config.yaml
n_layer: 20
n_kv_head: 2
head_dim: 32
d_mlp: 192
norm_place: "pre"
bias: "none"
tie_embeddings: false
extras: ["capped logits"]
Each number is 500 + 25 x the weight over its row's rms, rounded and kept within 0 to 999. Layers, rows and columns count from 0. Numbers have three digits each. The size before them is the row's rms in percent of the matrix's.

# k: layer 8 attention key, 64x64, rms 0.229, rows 40-63, columns 0-63
# q: layer 8 attention query, 64x64, rms 0.222, rows 41-63, columns 0-63
# v: layer 8 attention value, 64x64, rms 0.201, rows 32-63, columns 0-63
# o: layer 8 attention output (transposed), 64x64, rms 0.261, rows 32-63, columns 0-63
# up: layer 8 MLP up, 192x64, rms 0.289, rows 0-44, columns 0-63
# down: layer 8 MLP down (transposed), 192x64, rms 0.278, rows 0-43, columns 0-63
k40 095:513524438514465505477490488466502569511535536491529555475518468508468514484470508506486491518520510476521504500480493547530494462477490498459498485501486504523477559514522502506503513482518498
q41 086:471486515508530468540536489503476517536494507500499514513532475537481501541489474580510528477523521472485550526514532486476465464499470494511524486490531510527490543510499492509503468475504516
k41 088:506503488506506521544476517472543515517504479530506485484509552522480494507468487488512515494441501493515474519482523497553533550504491488497513551505456456468483472521460537479507494473513496
q42 126:490465495558486499492551499510491498500497493434498468495575490493519466466490493504503501509520530543532518498488515475506494511498489533514481525504503545461492486452482487489486549506521486
k42 077:503530472524512545519501519482495511502494489498540538485504536534515525486502505534552538513509502454503498519468525521485510415480505504447501520507493517501436525490509505492515491486520506
q43 109:498525506516505506502496500446478497504479489514532581499467502536548489467525541479536465468515497484497462508478490498532471470492467489463461497496498491499466484479479510515510473464489475
k43 055:517508509468490514497462523514487503499492511497504469468505475478508523527472514529503468485534473515560487508451479526488509458504523529524520489527458480490471471502553522526528512552479459
q44 093:515507502488503466459496464553487479446455493520477494540488510481468495559514450515482488515497517516504482507541519487530508513477501479509490511467497475469508473494504532494445493489527541
k44 084:524467510478509476452472548564529475505516515508459460507509524490492496558500485512512488469512478539557492522502494517500519523510520492534522471515499520477522483512496498526527536525494477
q45 097:482501489497497526509533480518459492499461484446535489517478455544525482479515478524484498472477488463530530480532501502465541536525540491510497489502497471504492488448470499513499461495531538
k45 076:483467560515519463543535466558509509525505495515460485500482506500519513514523537475507488501503522535485497496517483473518507562482512499515437454459505517495527480501506503505531494514498498
q46 116:493478521541493538471503484485512530512524492488543457465524492469498443475497474492488465483507498526493521475524478557511480545516483485499536533481480537470487491511487536534538507491517494
k46 089:518490508524488506504496500488486558531498566527532530472497493515506504473499575505483508539518493503510468528516522503511503463469502453444527501515502505483450485485500540499520509474496504
q47 083:475554490446478507570550503482493487517494505510506472476493453481476469510507484506513507480548539489478498485450482497518486498488481506511497528538454525464508508498522514495504488496495544
k47 087:518511504501519511516447500440495520498490465554512529477504502539482476454496529477479531516493526482463475487507517533495528451507513523473513517475472462502498452514491531527465499484517490
q48 123:490508492432492495530474503528523484505481481526502530517504453525474546483514527501492529518514515475495472485520468528475533485482518511511540471495527450549550521509525516515508469498489473
k48 086:543504497482481483477498476496519516487498467517467495507496507493512504496477516462464533551479508515527481508551453478485543527458513526529473472493499438524548496504520516495479452507505493
q49 102:490493507455505520512493477483500490516473483532488491499453460478498498484482471547510477460531492483518506447484509548476482501490496490548526467490490484492532502530478552530493485501561471
k49 081:524484477485502477520535474508522486555488486503476526464522485513477483549481439500548478509494514500490488524486502528515561494472495509519514493514495479482544485525497501451506494474551529
q50 097:458524481450500496512488549486507539483499474527519541451491473490480463494494522477509533508547482488506502482491502525496478490446509502504520539505532479504513532547548485529505479526486483
k50 094:509494500525489497530477546482493481465491505526505498490467531510511479483491487519496495531485503468480482504494549529559483483457467471486501565479545468494478452518516541485495501477498467
q51 072:536554506486485466506488494531474531519506488523535506527473526475471559483503535516515481513469491491475485452526550494493488460504528479522521505477473456518489524490496508467475467523511494
k51 135:490544529507563477484441541499493477469490476520462522509467549506503477473453538469498482485510484499488486481516483512489491508520487479489478544483507455479522467510524514523488505510476483
q52 103:515490499537534492474501511492510467457483509496497490481500538557555464503479497496499480470488465474538546515527476518501515510485461493526462533512502511481505456488447519530481507501472525
k52 109:486511517507502477541470531488516456500487502540525521482485502544507458513487480513495475485430480458498507498503443487562488515510508507505486552547520488515501479510489527514494486535494503
q53 083:526531497566504519501488483468489522508465533467498481457449512528474485473514500509544528520459491506517509451461526511495510516507504498487495531501463518469437488501499472510517509513482487
k53 164:572446496488478519494512513526497522477480520462503497510528505498492434506533462513533517512519480496509507502480544529511489508513491494460476488488504516522475452503460517482499512495560515
q54 110:494512461481472498522523505514507549483515480509482481465498511512492527499428517503536497486433481515481491493490466505514479527491522497539472552500491519535493519488530489527512481534449476
k54 114:494516507532497517496505508463510493494584503508522497431474449486532481492489503484492475483510511500498442465486466544530483512475515509539499521485468485472516515492464479507512521497484487
q55 123:485513478510449459506511531486481464527485465484452468481501535475523511521529518473479499520535481483517489509526498469457521501454501440479507549477489541520492483528517497482495517487498484
k55 150:471487497486525487470492507477476529480511505522530497486487564524528539491470523513480540519471488520500476482482502469491521504506510445488529543513443557519501455502519515508488485506507460
q56 097:512511460494533510523516493486465524522479504521500495531511513487515488504487487485486492490472470539486523550499502515500535557535519484546441484576483512486493511511480491500481521456533491
k56 119:538500486516514514505533530508464504504490495477483491520492454488507504486450446512501453503511479535487496514468521506526497538525487470514494482523526459584489484517490492510489528454514481
q57 107:504523501512480502539472487476531491511493540513483519481509527540541493511438535527492483491551537515470485513475483523497493485520482461553494494490505491504457524466488489472471474536493535
k57 126:497498512520504475503494474494526525482523540496523482495491424482515507495464521502549464511529535501533464510494502516438515481481488464548506500506469546509501485487481478445489495484497480
q58 106:492523515497519492483493468479500500481463462507503482478470527478526495522489514542519538544472526524507494483502490546509540533502456512509523509551494500516480483491524464445554522507504540
k58 163:486505527467464508494470477459558535540449476496466493465454504463492525480523509526495489515485537483485522523513505483511515508482514470507519519547477480473501454523493482481499505501456500
q59 108:510506517501485490574498468506529497523449476510525467485499524510504502539456470493506477543505470470518540502523511516508490494520493530481494512504447480550539510508486499501459520464494470
k59 145:509496481451519501497535461529501500527445536503529481507530486515541473534517536431498498544500508482500530505466496501482513461550472500498528530509479521502512482483478498519481500504487468
q60 123:488460510539469492479528523517488507495438494489499509565520503506505438460481526512515474466531521499509497507512513480474496513517476488508461520466478499477483502469490459522497560499480496
k60 115:530428490490522462455480515521454505496485512500501503488530493484530478539488510478520524509541562475484476537518531508495516501520441497537489498469479505498503495525491487468472499493516478
q61 117:490479518502529491451527532486475560473482498553533484520487470517512476511474510485507490533526529498501448464510486494488483513522469519506481525491509498495512485473424501462496522475515521
k61 146:474477518482458500497510499471480566497457441557471495496489481487492511508476483511494464516454468545532474477510484529502486506490479488506505516474509467534499497502516491527472503481518549
q62 111:505488484531508514471524493484478454515524460498493517501467525527511507530461528486535509452467474497537476499512482505506491519508482544451462509513513529524506512473478479447486517539542520
k62 132:501484498436508508493558517514517539487462486427506473501518505525502514493498477518510501471464513503484497459461472509477464508533475525466485515494488511527522508501513451500486530483536522
q63 117:494510493460514557519537547480510480537496533502522490484458490500452509456472497483498525479540527493506508473471484512492517532463544515493509471511534469510484483526506516473476499461472521
k63 115:488534484470567552530483506491498528476503507495518483456474531515496550480511499520512504478486477530495496461495501523516529495500530485476506487474522505554440489473513501513475475524517536
v32 123:548484477470535521527483482500513533502488495500524487472502488501479437521534513549511517512520526504482505454482525486549508470500495468499495466557472477500490458462523466492509502520509520
o32 132:496483524495445491506523516501496481505539470484502529493477485501549520498543513478482499477541479488458475479497520456482490530479498469501490530474475470486527537491457483462461467533532512
v33 084:498494533484527525501473496495519520502518456485472535505492461526495547520527489491527544506518520531541491529534527459484526491510496518507507515530523489544536512484476485461530534531496450
o33 081:471524531499516472526496475499499499476489562510542507458539497513512519533491536530472461502487497476502493475537507497478514512472483542488452562462509527494465510501514534511486478494517492
v34 111:490474488464506532462540497522531511523501519511507467506521513436491520513536522490514499510499505534477488470489508532506497480512496504564526550495537453504505496526476517509521503448465528
o34 103:523517495545510479504514523501495489492513496502507500540505483517454526505505508533481521500493518507476469507503504531473386500471502473495502513474492448470522545528520521519495525492506482
v35 104:496504500495463499489538478546512493466529510520515500471466468459511475510499480533484489446464513484455513564513503498481513530485489528509510496506496506493487483464539477525549485477513547
o35 094:537492508486492508495453510483499511519494477546492499508487505546469555544532502542535499488517466494496506484432533478503478478469514480481447467497483479471484482500517474490527479526507508
v36 098:535526521529520466482525500514502494454470498522517502479492544509522523482502455464519480491493479504521486451513528528499494466484487521487523511496527496556542473485524499487564468474533496
o36 090:530526459483546472510506506498478474477522509497516463482514538535499510524514483514541500504480484539476518516497561499551524523455487526485471491512501458497488517511496550535492502481522536
v37 112:505506532466483482491522524510479488491500482477514511511521488458499501539533516469469501483543528468515544457495507540503476499479491505452503486507491483497539513538445531493532542470547492
o37 108:521447479503490490532503495523485480511495518483483548531487474525486534482475537507489452494518505494532482551488486512495539460480504544516510483508513469562489509532515535470470531481503504
v38 117:504476502494505490505537508571525494442518523476513544513542544508514497484505537504486548524476486471485503526476531529524499489498503476526518520528507432514501512524523477513493470500508501
o38 117:497488526472466561498540498473488514513490513460500464511483483509487534506518468506492446487487501516483481501479528528495457492520497465559538529488553466503525517485500505527502466514503534
v39 111:486512526536504493495490473481499497500522498547494510485500530446519488539462511494458507479555506462504536516460495522501538541513480520489476505470490487457494487524519512512540456510483549
o39 118:537483486498542534514472477505511497574534530505456510508470494514473506493454487517527510487464495536483516521491489455482503456495500487512492458501450483516490481502501468507473469496499456
v40 100:520501499494520457497525511505506533486522533535472493464481515497529487475511488505492478510484469475486510499523511501521473580501450546459477504549512475450488523482526498491471525504526480
o40 096:562494483476521513480487501475489491514519527537480509474547466473502530500503522493521495482498514473467480469476482468502504487528487519532542459494508515495508524555440495454531474506513511
v41 105:440477500530516518430483499472527504459491494500507473527495496485476492511470518489518502507489495504529530514513510476504524535500484478492518498472503487511567516475548448493488488551518468
o41 109:509539495509516517545458488469500510476540503479489459457506523497497531530461482481473495526478479478452507536485531500466496525493513507502497535501517548506500502503506478566556491495499491
v42 125:533462517483543491497527495495478511477561505471499521501492492465484518457564454464532503547524460459506512484466497467532502488511497490507532505493500482531512472529500499508489496483520483
o42 117:484471530476480451495503484494490537511532482485500471488558477487497532521482543500488492513479546513477459507480542519540464507465492503523483516516529463503530492487487509489448476534513526
v43 119:516481504505481476466459488515532506502544544475525508537510538519498448457499484504502490514507501467425493494475497450492471493522513462456488476505521499489510492497545520521476482510491497
o43 115:478514525441477511503475543508473535516533477487496473509507462479470473497519466456478479500506497468443535488451490502534486540502470488505516527498512512522491480499465468458507517516502511
v44 103:510472497525501536514520496525519536492501493527452559539500485468523466514502476515530460487510516456499486494499483500484480544483501500457553511468488522465508484472513555528505516475507492
o44 116:518486512479450520506516512524564506497487544516475491551514486501485514485474519480499525476485495468495543468456476479504503503459520496473472428480518484493512480490483522480519506510547502
v45 120:516485534509542486492512463492467538533483519502528485522513501492467504513464509539521511536473490526454477521543521520537511480474491517553493561500479497517531515492527499509541499499496465
o45 107:510527518457517504501521474487535516523491526546541475463477511491525478488520512480492569481510482511478502482519520541475458507473502502487525507491504456474478542487546524501537493540500507
v46 113:517494514486483462479546458507527499476478507496476498512529546512482514556538452486509512444538508508519445514490498485469504526497523511508505538487500457491524544514485532479498487514503481
o46 108:532470513510532502554473502484502527493505549516532482504521527469477454481462479540486466476497462534464498516495499516519458461496505514479505518482526500478508508540503515532518526487529544
v47 101:475491476485518486479521540509499549504498514529483529523488469510466512499508507501467487466490465493483471491464505484492487513500520494493521464510519564438504500486430503481505450499484458
o47 120:523526502468516487514494511547506535467498519504494498494532490519452452524469477449488506485564498499565514478521520475495489521507488519536518473546485492473514469516504520529477504487498483
v48 100:482504482516548482435485527484492507441499526484495519503528491475463518480478522509521490503544522503490511486488502499470492460446476509532489460499513496495551521493523514501476495452531534
o48 093:528470497476536456551544519522508515501512507465483480523496528513514513532528501482483558491500480498484481503499480493535491515490511501515510557524544509554516458530514528538522481517487511
v49 098:486491501480491474504475475483518531478520479483517499488520489481525552498526541459477519484513460469470472470490501555449518544502504520470493452505483488457515519514443500494522495494511516
o49 102:530492533506526481510491473506463484519484510517492524536505473503468494518502536555495492497519497480523529542525501453504512471520480552546568486525485525511511514514500509535477508506542470
v50 095:520481534521480506500497488503548537471498498531510520495501508491488509515460428479472502530496507490522502518530466512523522517495467466476506499486513474493499546527500500436473476461556506
o50 097:498500546514471481565549496473520504525511532477494488463509486469480518536482479536529521449471487550496528542476491475534496505525491496497502502541483506484466525522482489496485503508468496
v51 102:481503473502505485514474535533477471497458493496474506470509477487495534496491510527504496475472505533531510464529535462472518483486510517432492521476499515490472513493479495439557525529534482
o51 097:491528499492518498566518503491536490507482495514512533490536516539532464552523515494498474506508481453576501518505499532472548470484507521475508492512496489541511498496454527501502497468505499
v52 105:529485482501488547478513537493515506491472518507553492536502478543493498504478472480479521473508483499498542469499466528488497483549523503536519473529492486486476534473465495483490445489559496
o52 109:521485513534473481483513525451496513510502489504548518528478504471491500521480473473515493480494465505489482529528497480485512523523488537542449512561515493506493504553485528514496538536477448
v53 103:516535501479492516482512470495489491446494468503458462485532474538501494496469439456503488477512494504454519486499483479488497504499471461503511511468517514513475510514504460529479520561471466
o53 094:479534454549500490523456527501500536514495461496521512513550486479495545473495532487502487486520515516482544504528529513496537485507507524533492511473496514500500459482496439526488514501473550
v54 095:522508487479455476530502487494458478507504506438498490465503487507459487463514484483522506515492442512549504487534514531528483488517523468526525531469505478510500515503504466532517470544463522
o54 105:467496466507519513483501516468482524502467450515486468503541487475563497479507508522516465508530529514473516532521551538492466500498478480462512530497524523508487501506495497525440538506478504
v55 125:497479515514503505501514518503501527487483480480529493499462505547507462520519507473493510493476503495460476499503418463574528464499495496508509526490511484476477482461518512543457467479494484
o55 120:525515534537474495519484466503510537510529471485528489515494522514551494502500515457507520531490467507472519481470514515521459566571502483508527483545512476480474509492516497489474487512524503
v56 107:541535463461482496513491538502473494492456472485494480497546457490543506507498511503471517500544471475534508501522512486510481548469514522494456461517504534521484538521471515510486487495461496
o56 122:464510503477540497463525490520497460466474532483519491483484483543491513465491556501554481486533481519525503493539480529489521456525471506521531492516515508510534460503496459484500539515495494
v57 124:506535451493513506468527543527508507505484460519469481484454535476489496510494554487471513502509500484508518567504508478477500519512505497521437518509508525483485502493457542473485474502531481
o57 117:515504470493557524514479493482488473505498522506507510542524469538488492519457507455521474507533468515557480477495485499565481486522533499525510488542498509483537541487496493517518481520465492
v58 105:462506503490540510477463500516548535468524516501491503484526490531507483498518493492503489522429514486468540528508555465533523533505477544529497532506500520461502503506484501490519514452491492
o58 104:482516481491503496527489482464495543465539534507483499523471514494446521544490508497496509474493516492493452448503503507465485513510491504523529514511512482455485503523528487452503423508532494
v59 113:501538495526512504541469486550469499454509495502485489526493488485543463487488520480503502540457509534504505495517490532483506478486489463549511499528501512489484540463517508496570510470526533
o59 115:498495471504508511545551534491531496500477485502495499523485498475502532460554508489510490523436491478525457491505532521498538483488501492487519493548462472473489503433522504515509494531500483
v60 120:450464511516476502498471482496485497457513485491510493489461496534516483499502473518448480468547460509520497475470506526487528549518528485481552526518490464495519494501496525469524551495472505
o60 120:531510517506515514516529467478524475516540511461456505504535528461475476472498515517499488492481481443507546530515478488514470458515466544480469494480491511487494528489473512499455507494538465
v61 116:466526540460510503476484543508517567521507517511515528485529494529489480490474460473511480487512478533456494501486482488484495517514502472526483514501534505438495480532468509505469498542531469
o61 107:483518449478473509542475500487490522477521498535459510560522450464489504491494459480465528480516498521504527457494484480494464480550492538519478519492498492508470502500462482519523524502480490
v62 094:486513513506475512509499531486489440480495501511455472462493533465532538497453522496498555509472534511540500514511501490501552527495512483500486510480445527496529521502464489492548521500508484
o62 100:495503454496550487520508469519530468539464490499507526486461522526500487494483506504497476520472526505529494528490529562464526514530477529521505466525466538459482505483533489494501457481512515
v63 109:487463479483490519501502518469498495495482502540465495444491473490511507468472472503524465470514471474492524462486550492477467514495499533489508457507457525490491461472510487528478508475465444
o63 118:495513478472491477447461512551522468516523479520470509495527520508483527489482515512510509481544518427503486476513489470498520534483463540499473467464510493518529508543474511499513490498525527
up0 125:535499503502496417473513514518527540493490488490505523504549482495456503471461498530495489529498503495540469460500510526458532534515532489496533518508479486480476476509490497484502512449509470
down0 117:488510487500463472470501527466484520448502472511477549492513480512518542509467441503505505498511525451517489503479499532503491493518480538510490513538547523485466472461482529511501477472460506
up1 107:506515519470518455512488507500506511500497476535480478492562457458484505529471534528517529477518511495471553520513510478499478544490485482521502559467509517541511540497519519527516478521495507
down1 111:571502469539507493530437498527471533528490505529534480534490472499485531503489513525487489483497505475466518519495510472482481487497531510535510514484469505550485485490481531488488468516527545
up2 092:484480542458480507509559503511518467469503521525535506481510496506492485452512460507500470515493499506493478455522456496513511475542549481511475469472520487493516494488546470486527475490502453
down2 107:521550486478529470510523511455462485531492529520512473464448461513514500487511524533476509509515512487510464535487531522492466517489482491461521527517487505515481504528501553485512508515447468
up3 102:504548481486471503494536524491515447481477454554495483497483459500470499486498486518491490491502524472489518534492480478520470505521476426512471538481516535507481505504498529522494524490525454
down3 089:510505531474481507482481543514480524519481545472546466490490513469485496505481530464530525472540490533481484515486513509511518475502470541524528446527518540459504525512491526490506506471528534
up4 096:553523497437485506461470463485525488473509515510515493534519495499555488473517489452510497512517498488473524491515516487510534551490521512482525535516509510533505470531494497464502539521478462
down4 086:483549482525456512466504529443481534481489512488556488471512467492483521462495533459462516529485506518497458498473507496466476509511515493513504499497529508484448532547513504507508482513519500
up5 095:508491480473507495472548521542581452541505500517517497545534483537521501514490508505500518469523523496479552493481533442478498503512471514498501474481505503502481489490509536535491502486501499
down5 092:462527489500494513495532530497550527524516493532512465483530515479508509514490526491563485498468507530522460471510534476518500499521503487484534485493466513436495459486520534546521529508484508
up6 097:545514486491510500534482505495528527489506509495504490502490456485495531526486473460519515502448530497498489465483523508510512484493502501526482519521460443498508445550487472423489521476504506
down6 092:517538476502490517490455494467469447511484489531480485556480473466513499497493525518513515453484507485488498528493537510527476479509497474510485458492486556518449501486474483545539504491513487
up7 103:507499490510517520495510499514480534489480489486535488536463512491524509465523494460449470502466513464510512479571476550501500474471491445540509519494496512460469516497499490535528495472514514
down7 104:476463496475478504557458475481515510452493499542496461483535543466514477505515484526504495492500505544487508494456534527521522492474525520507498499480489504505432531512496511526486471511533482
up8 090:492500501509500497487496476469511512521503521515510513529532497465482495472495522495515543546515501528483517472520558542516485459472466464496484555470522465461512502490503471530475521451464506
down8 098:439528489465490513525529532515518504551513490468468471487524507485480487498508474524484508522470541522514494502504494488499504480507474490481483477521518503525496471514471463517456523536427463
up9 105:506495519522507433524518479477473499505520500491521518524480526460562521525485501508527463524499479511477494511486507491537474535505483505527484560500493505468527504467486454496518502497480438
down9 110:527440496521482532489494488478490502495468473480500535484523525516503499544474500506520462496510488476494497560483523474514478473510477508527456471455512523514489494473460468512561489528523514
up10 093:493501509528537479526527501521480504520499511514504530484477508572483495514591498499515521464499465487502468506518459505504512466486508508491505494519534498520487495450510557478531513522483494
down10 086:518486525452458516520492510474501553482480494492527539459495512493499507527503517481530546526522500522464517505482516493510477458469487557506532498514527522527519535502523512528504460519469467
up11 096:549528542460506518494561501543480509510502483480467474492522521517500507502532486483460481490536486515518549497498515474502478510492487492484473473475526480501496494480531534524486546452510455
down11 097:545527505491552496478518488543492518525535498489483493508520548500463488488520460490468489523511472561522541500507496518506499518527492510530486450474517491513510463566508515534496511489501493
up12 088:528513507526503466496493462529536486519489497488495519535480525531521469555499486491528519495481478502464496493518523493521479476522470479470526503499515508495536464506543510538485518410504483
down12 082:475511513531457508483505502517477515455489499485511546510468491475457488480525557484478546528503488537500454488487530488518529525540475534513533501477471466491489477508495482476502484520485543
up13 105:507522545465482529513501469539526466463503468505538498476513491538519513520531445463508506510528500475520502503493514497483489506509543476505541519498537506530478493475535509432492499483527520
down13 097:525523456495526468467455484512495535458509527503513496441503457479482492480519523520487492520499479547477511478498500481468511531537489489483482540464489437511510501499517501523509489510479457
up14 099:487511479495473513468521461522514485498478539541500513484460521510479460531520498498531530475460514498548530535481465514473485489516512448532513528474531455521488490477499532505479480508531519
down14 090:493513502520478487450539538462469475514467498516511510488458502506504483541506507495529498454510495514488507527476511528548459499531499444500485530515440491474500473515481459524479479518514509
up15 080:519495555508499502509516504511471504500537488529526484565513535470502497504473525490493494524501540491478527482523523559505481525464480482520516513477470509492475497549526494513529458482513446
down15 078:457486482494492502541444530520518521499478509453507513473550513509478505489531499490557486511546504517499490500463502429520539468500504531481474515528495515536519497500496489509500512482484530
up16 117:492500459482520503492498496529528481512495502452474504472548486481505529519555512506541513546481527464532479448505508473508478508509541518486485497490495507512505513424520533527493495491537501
down16 107:471484460500500492482512492485498492545518517489422525479515514518464519449502523456495511516448528480477503468471544506510453505482540530497515511486475506477528476508495517473508528509506486
up17 105:478487506461510476453522514490451481501514542486496516478480500525495514492467506476477545474515526520494494472489521500475479522504543465514457498510499488440480576466486490494480498494492526
down17 109:461516494439524472523489480548482480537498497471479492480514508540514525497496509514477508471467499541492487478475541496506499504463548486485462535477511540508514505485532503494446521504460508
up18 102:483481510505485515486512501506491533493527443472438501515521497494533489481519508521501536480509438512509475457541507534502487509509547502527501462509479502490493514543536531467520541471492483
down18 094:525507477481493479500492482470491558500516500498510477483519499543526458473536530477532436461531495510493491516503552536532505514473496517534463514502481552520507512497529533514493506479501521
up19 134:532502518427487506480531519511499481479531437525504507490480467480509504459560497477484481506517514517488471464504534503535489531501494504565517507491522462501516496485475494508539500500489482
down19 139:471516499490449517484512512512444547488458510534504513479522495494491507502543529495457502521535533522523459511459564458508477474485466505504499488481483502507523493485487515520485527520500464
up20 113:501486493517497512504532507525546487537540494539496544541484526506483490484504492491534503503504507513534446487496486549450478497506511445509535486487512502510496509495510509503486468441479440
down20 127:504535512525494516465486538464528496503463512522511465486485513517556505496499520499516514491490451473503455497523512544507487505487548491515498502558466465457477484462477515485522538492516476
up21 087:461525516511487510517512492519498502488502468502472472471506506511491466489539532508425537501516489474484556441513497563469521464495515526492519517462488489482486538505505502501532494486507508
down21 101:544516527528476535496511528455478502489492501502476498534491497491548494511518529500519416508519449532511482492508485505523524507540462524506482498496507507485506540495448466524524526512510493
up22 096:485553497517479471472515505515472517494496516531451474496490486464508504485505532481505485488515473525495492537500492495502505522503541424553550521494454516505495472510493482486522525493470453
down22 112:537433540457514511507486492515508496479539495471518508509504507522493487484505483496496495539496493504527525489502509527509512473507529532472450498526558505466562503466471513521467520478510539
up23 109:515468504523454471517512506491487507472530506545502506515480490507547519478467477531482487456483505500502517478573520501503467530475524465503543504503502507542481502466522485506496453511542475
down23 098:514460510480546470508496457499503471542462536494472506460539517480519453536530502532481500505493509493500506495500509477500511453500535522486507501463548524509524500494485481463447498483469521
up24 090:474531511516478462469500516536456500485500484520508496477500549499523520472499516489448525480514521545530491483506483526490538483507552492511507521481525485474491522499565536448491479519495511
down24 099:500495508504510477498507481502528480500473486498507495542535528520500475476526502520499505510540488494525491474514481506531505509478536507545530504456472557445535512516447522482501524444521546
up25 111:522497530557550501484517503543477499483478480561509516499514503525503512511453482542486538484504515499535508517523498484522495478484473507486489545510527452521515482492498483447464489521502462
down25 105:469524487500543454528490491479489522466513489517504510488511480527519500458454469551536513474506514516511509507511519476505527447492471508487510542497525479492540479542490502548527479474506459
up26 109:519513460506519476498507470520455542492553505496499491541525499506492518504486498512495537518483493507515497491567490550499472541507494548501529504423468500515485530482522485492474499486516494
down26 108:520533485453448511471500520505486512470538491495486482477481534470494512475485522457524493508528514482480489497463503468537451546482485486506538488479510501516515521477526523473473442486489529
up27 102:492485496475514516532532495512500529495541499526474499498475488527500503500506518462518558464428510447523496465527494502486524488538493492495520533497527519458470482513530498470462485477525474
down27 109:498553510486512493526495510472515484507490537494488506546473477469472453515501509506511490520509470465477469449498523499524465544517484467493543493503472515462496498461496515525442510491460487
up28 086:566475480513544460504486426502485489497498482517538499517543473522481495524524526568524490483488503486516458488460497542515460511499503521506470479494519511479493509519508497507487499504499511
down28 095:522529548512484511498517515543513517472455525514489449456526503489511458521519517423473497526532496474484467533508507480491490514516522483499544535510517506525508486535477486498480514521492496
up29 096:530516519470502528526517527465547473496467460504500510498510468518534534498540508531503531485456445491493497535546513480518491505488466478520493498529508520531476482531519525490548477497519478
down29 092:490504495468503499484479520444495538489529535478516516510490498478500444445476503507497492525507540537477463480512515531530470504533491519483506507470491484488527544544472539497484460506469487
up30 092:508494514509523479437473470492505537510504532484512515528510504494555510481478515453476503562498500508483513484490498491518528549534493479515489525529476525485528494500499515495449458448493481
down30 088:498453517498467475464515485534463498466493480508511491499538455467528513568514501519506517481497501493468491479461478472515542472487519511527456486467526490535496500520479466475525516512526493
up31 105:484462525525471498453513494463544489541504518518507535523489495493464517493505529500549489528533515469497526503513463496493522511472521482517544499491505441493511515444470492504541488497466487
down31 105:510490488493533515454512499435526506482443499531490469503499544508522490510524485535492500481463511530483519514488524538521502526478496491487480503513536523507460468453502521447485488476467519
up32 125:494486476477493454515514464478492528515480490491454501480512516465506503491480504474478519541475461503506525519518505534453546477475518475500414527510487471500501474481463510489478482477510517
down32 119:470534519530484454524493513480537534512493516540471510503463509480545521487526536441516518501522479479480470462513465521525460491474558505522541505521500500482521504491513510475504516507496503
up33 108:473509502468463503482504520488481467553520511459480500491480504469508512476506502538525501506457473548553483532528464492512504508471533503502507439518444477498532502474518518504488500470503491
down33 113:505555476516490486490457496505494529499479503494486487474518524471536430485486524447525490508501443483482489509509529478489520541515496532495496497475466490518461488523488479488484543488536534
up34 113:507495542507521495452530525503548503562477503485460493488490512516473485476502486508520532490480459512515513517442487531475514480501501478493482500484480448511500447500556507501493512517538484
down34 124:494517525485515477528497522430501468482530500525493508499515485493490512472507498520509553473495450527517478456524489476490534523442505474488492522498492510486484521517558531544470488525498485
up35 089:481516460452530474529484528465505502475502502480499510498539512515519478498507533472496518505456492513455525508480503481527491483512528448528494558480507555529501460512520526479495508543516487
down35 082:503500519543444550499514489479516490498510507527511521506496493478495526497473465521516483530507518520530453526508507547515486475504514499481479436505486484458506570524506506540500499473472478
up36 097:530544493513503493532520494494477503471490510519531512512491501500553489489503516482478456512545478487489448441499433517472465516481507499511510562490539479533514492478520519506518516496488491
down36 099:486526538471498535506519469489540528502501475481459507472522512525482495495525484524535506551497502497500530512514533447462515529469527496462489528494455499437461518505490485498512489522517513
up37 120:508500565503534508511532500512498500520525495479520492485517485507522502498465501490540447467498482467489499496504506514454535496429492446485507556511513500537489481484487490503501519463499455
down37 104:470464526519521495504507472549510500498535497496465475485535517524491544474485548495530519461520554535482486450449504472485510524495483484505513488446501525475496493505520502532508515518505521
up38 078:514509523461510527541467461531486490479517500529505483531512459506515528500526517495547546447477524513462470485482470507495491483543531480458474468479519508510521502495511505456494462495481497
down38 081:502523502536503542493478474496465513452500491555522481484476495472489513513549501484509516487500453478481500511509503481480520516507523486535535493483479528496459508566434481527484482524506506
up39 090:497515493463496492514518532499511545505522505487539491486479519515517513512475465490464457465451502498478496478485445493495488558490467509498479487499479523480541548480533502437512514479493487
down39 081:477545468514497498459502511477538491521506460501462481512490475462500484505498469489487537523505501518453520509469545510512558494514508443501470482530467511558523497512496474497532504507485515
up40 100:529495462445494510559509482507516450509466498498482485478544516469485531485498520530524483437527501493490522509507494533515511484500526500528485533504523440497477483475509518471476520498532505
down40 112:486520468488537456505493521497494451491492469504447489502542533464466503533520493457489489499504514465474494501445494514501543468504511493529529454477528459530508495488480478481518520508499520
up41 119:527494475461484541498516515456485511505502525529501483514455505517489487548479478513445534487479494415504502529501510501480492490501535488488498499451502495461517512464484495447519505486492495
down41 117:514464491547547492523489489551514503519487484519471485520492545532530479483499495503504475507482447510509483506513485507476490550516479523495500524472511529457495529434474492455504497497475532
up42 096:487495494516504494500472510485495509530534493536539516506493489480512493484478516527510438492496508489514474498461493530532498557479494520496475537497490486496515504533520480465558517474413514
down42 110:465513488481519499491504487541503469488511505488469488496461491509468449466520502507505559528502524517518555453488494464462510486509486467504565497502452506496481507520486520510496477487526463
up43 098:508552532485510495489478487472508503496457491472494518471518521497491555487491506509474498530510417486532496512460513500473484512477486515487446555494531507493510508489546513528490528474509488
down43 094:487516491457463481537516513499498505532517518495452540507514455525566531508510510486520471487514534465462494522495507530508533531500502508467502480506464502459488464510516536503504484485550487
up44 115:529508465511541508513521517486525528494504489511502479532497507545483510493471492482503516495463462458495515507472473527503478496527511472494560526438487479483531468534474473454497514491547487